Part of a small language model's weights.
Size: 14 layers, width 96, MLP 128 SwiGLU, 1.07M parameters.
Training: a variant of Adam for these matrices, 115M tokens, 3533 steps.
Each number is 128 + 24 x the weight over its row's rms, rounded and kept within 0 to 255. Layers, rows and columns count from 0. Numbers have three digits each. The size before them is the row's rms in percent of the matrix's.

# layer 11 attention output, 96x96, rms 0.1, rows 0-56, columns 0-47
104:138139101153121163143155127152139109136135144176093148111119105139127138103147128163102106141136094169140102138102102112142162187110132176124174
100:096123127126112160133151125120110173122134136147114146145125096112137122161139123138095143123136122201162127153143095152144135106105135146046144
093:126145154110132089136124107153131109119138150122135125094160164117172110133111109117159116146158080120144111114136124114134164151088139147114115
105:153150131140156106125118144118133162121072158139135129111121104142111097078149126131141131130150108098092109158141166129114197080143103148054135
102:070094131131127138108144138158147147137158113112158128158144129103131078126118124120140142136150204137110138154141113105136160129124132110130154
110:078127144174126127129136139129136119123134147095094129125158114088116150131116157148146112128125114156092092126114137130116135182181145129110130
083:124147130116134108120132108146167156122156116073140129166120085115133111133133138131092123164096162071137153117093150112143142113152134106113110
100:144146105148100119126132143131134134132118137133200122128163128125147151143101138149129138121113150086147150132096151090084121106150129116087140
091:168098113146103127135155143146100152116139149141182107131100113123143111143109119120092111116139127079094143146133148150105129157128092169128124
096:123166148104143097102154116108123100107086172151105133181147155109105150135082123177117165125144084125093156156128128146135137119151121122123116
079:147141153145150120124120134140149136160151157158101140131161103127132106119128134132153128103114136173140162128177145120150139143130145065149095
110:108135155132101144163111104162178137112172096080151159161161117140133142124100139101111161127135156136110118124172151163118139166152125138140090
094:100131136136110144128120117139108163060140137151110097158160118110135116144128143121138145146176162149165114121132122138094133085133163085132072
167:105126121118105094128151167130093163104114162133110106134107098150154147127147123158147131151139093142111111153116139123185132154163085136164141
098:108122122102135133172105134125122111139125096136110106136136141127095130152123144131128132114103177147119128139137127100137108119090154084150133
093:125134087122088139113145130130108141127119167128129124110103138163137138095117164121130084129124121134115104092152120106095101127097162130100083
098:169139134093091125139121108102142158139135096151172145160134148108112130099098118096089170112129165078145109161120132157139151124150143130120110
091:127088128130108120119137142141148124124117092124136097122114120124109165121171109149143087130150133147119105153092118112183054116105116110141170
083:160161151128087084151113127143101127154123097135111096097119122155134133141171119120127141134111069103164122125144131100114104103142115107105128
088:137122158115172085133103134145123125151102108115127145141165145123085139147098140121104131145083127096122050104116132169186139140144144138137117
081:119136129127124125109133146155114144127162149108073115124114153145126114105144114130167097124117080137140135106150137142114119149159112110138124
116:134138125120137129096166138142137104136125117132128138100120112129139136105126100139137106130117180177150123133151096074115146194131181114158157
097:156139110106135096101154124111123124117148129140132149137163138116123116169124115140130163104091141143086096108141101142142117096114090093154184
086:150123136101121105157093120143084150116147088118126149163151132111086105179142118119164163121114124125105082098130143126144176097148086161111134
104:122125097104103163121109132136140140132127161133158116121128084169098116116123131145112124114144096133140123114124098109122137130104153174091129
107:143119105127050144070124131137121120127102166135109091100080092148139138110169152150144110112147125138129100140143153141122139143138075138133148
132:105132181139142103118137133145102151132141149115157127117158150108127123129099134136117124154138109161138141124113135063131198131117152122112174
094:103128152167151102110116123158114158159109112140134145103138146133142152168125091123168119134138121114130103131098134153131095145100168121087174
084:111089121119101133109142137128117142112115154172129106114101115157119115112110104139109100134121149160112144091110151111131145161106120164134120
093:146096134110158179113134113162157163111159146154143136122108084122121122162103112125127117167132171091154098159161164146123085172128146107095135
088:115095117145165133128121109153144118138121138163103138136131140110153151125101129113163085161125167144110159101110092130107081147191157149147158
095:091131149124128117173113122129131098104131107133127153157145176107127119173106106100152126102134175084146091128114145165120079095163113095094102
116:119129106123120083177122119143117121134131102118146099150167125081127112136094141127159132133103130156110103127101147141160146123129112141160112
088:134130165140168112142153112156136119128154132129111145178150129125112104157101103102123126151141086139146124118129112157126166132077137139132117
094:137134118105126141115104140145100122145099170136178107109089164140111145092145109167139125159130111083092119137159144088097146118140140166107109
085:092148147100128134144103112145121108143123127120102141102164104135105136160105152085141116142157125109102128158155109103132140170165107146131132
108:135107123133144119145139115124140123116160098112147154173176142104096129164102128114134167143103126107128141132072153109106158157121112167080097
096:111158136129071150109152189126124116149110139138135134076080128112149088102151162161099136120163139135132087160104114118131100126093135133075131
102:098109091155125127124121134140124127130133143153068136118124153105138153161168124157157089145115138137122142157128110115141145156109156142160162
105:149150150122133152108141127154154106138120136131151132141153132126120130116103128151107148127128147160114113092168042093152123143118156162143126
089:132138153132156128115123146124109141153136116160131129135139122113141123176135123131149157146118156135143109145103123109139092151108156087160139
098:117118151163117131140117109113152139150133117077130132158144132149122114103133124088098146094110100108129127124112134178119070118179113102107105
096:113130125120143099113095122105120118129136162113092116162133119103138127120114130149151132135158086082140084097129126132128158098117129092092089
101:112134096137107116156122127162105135123100155158144127133105131125154116146126120131151135120110121144168092107158122139126101062115137100114097
104:098163152145148132158115127119124141109134138153141139131140158141125132108096096149148123106135108122091141148173105121110092140107171081136112
090:194145126123151091127121131100104111146097136168137126112078117162108154132173111143163104124077108126149139131176103140118137122157107103144156
098:141122137119123166175137137155162120103138121117127163110146111119135133155150125133151128158149161160107176099117125083153146131121130083109138
091:081179119093125093095144190136114143165077177148146127100121129139131153119113104137135120123117078088092137159169137139133124145129097123112129
089:147147134098130131100146168090120169094125114143109106147113135147149132123147116143120133158132133109162124135131102094148130099149156132079119
086:155133115107096133098134146114100147125128144117129136111065143125131112097142145131130117146111160130124147138088154133156125104083159161113110
102:086145106151109130139120119126129115107139115111111125129122156130107115111110146097106124123106089070142129159140096130087120111125155113072087
099:093137071148097131156159120114138140116111135147106123137118117110158106096109148158103102132102116168129117154153137141135151120117176102107126
110:104142142137139108141159127148134136130152159114125155142175123132150113147114095132136143156160108144069131130103114082183203161134111096135154
121:066126138099157087150159136141129095118145096113138149152159138090111142187108152135147158108126146104115146151108136086148176142116125136185104
101:139158153129142124106092131128136148122113124098110138150139157147113115138113124110106163158119169128117176141115140115160088141150102099156155
086:101120150173133103145117148132143128140124144101142159127122140141152074115105120120116127152122109159114135148129138120108145149142156155096175
112:089135146133160108170136131107125129107155104090097169162188142080125110191124170086114149119124137093094120144114139102124126126113108075126134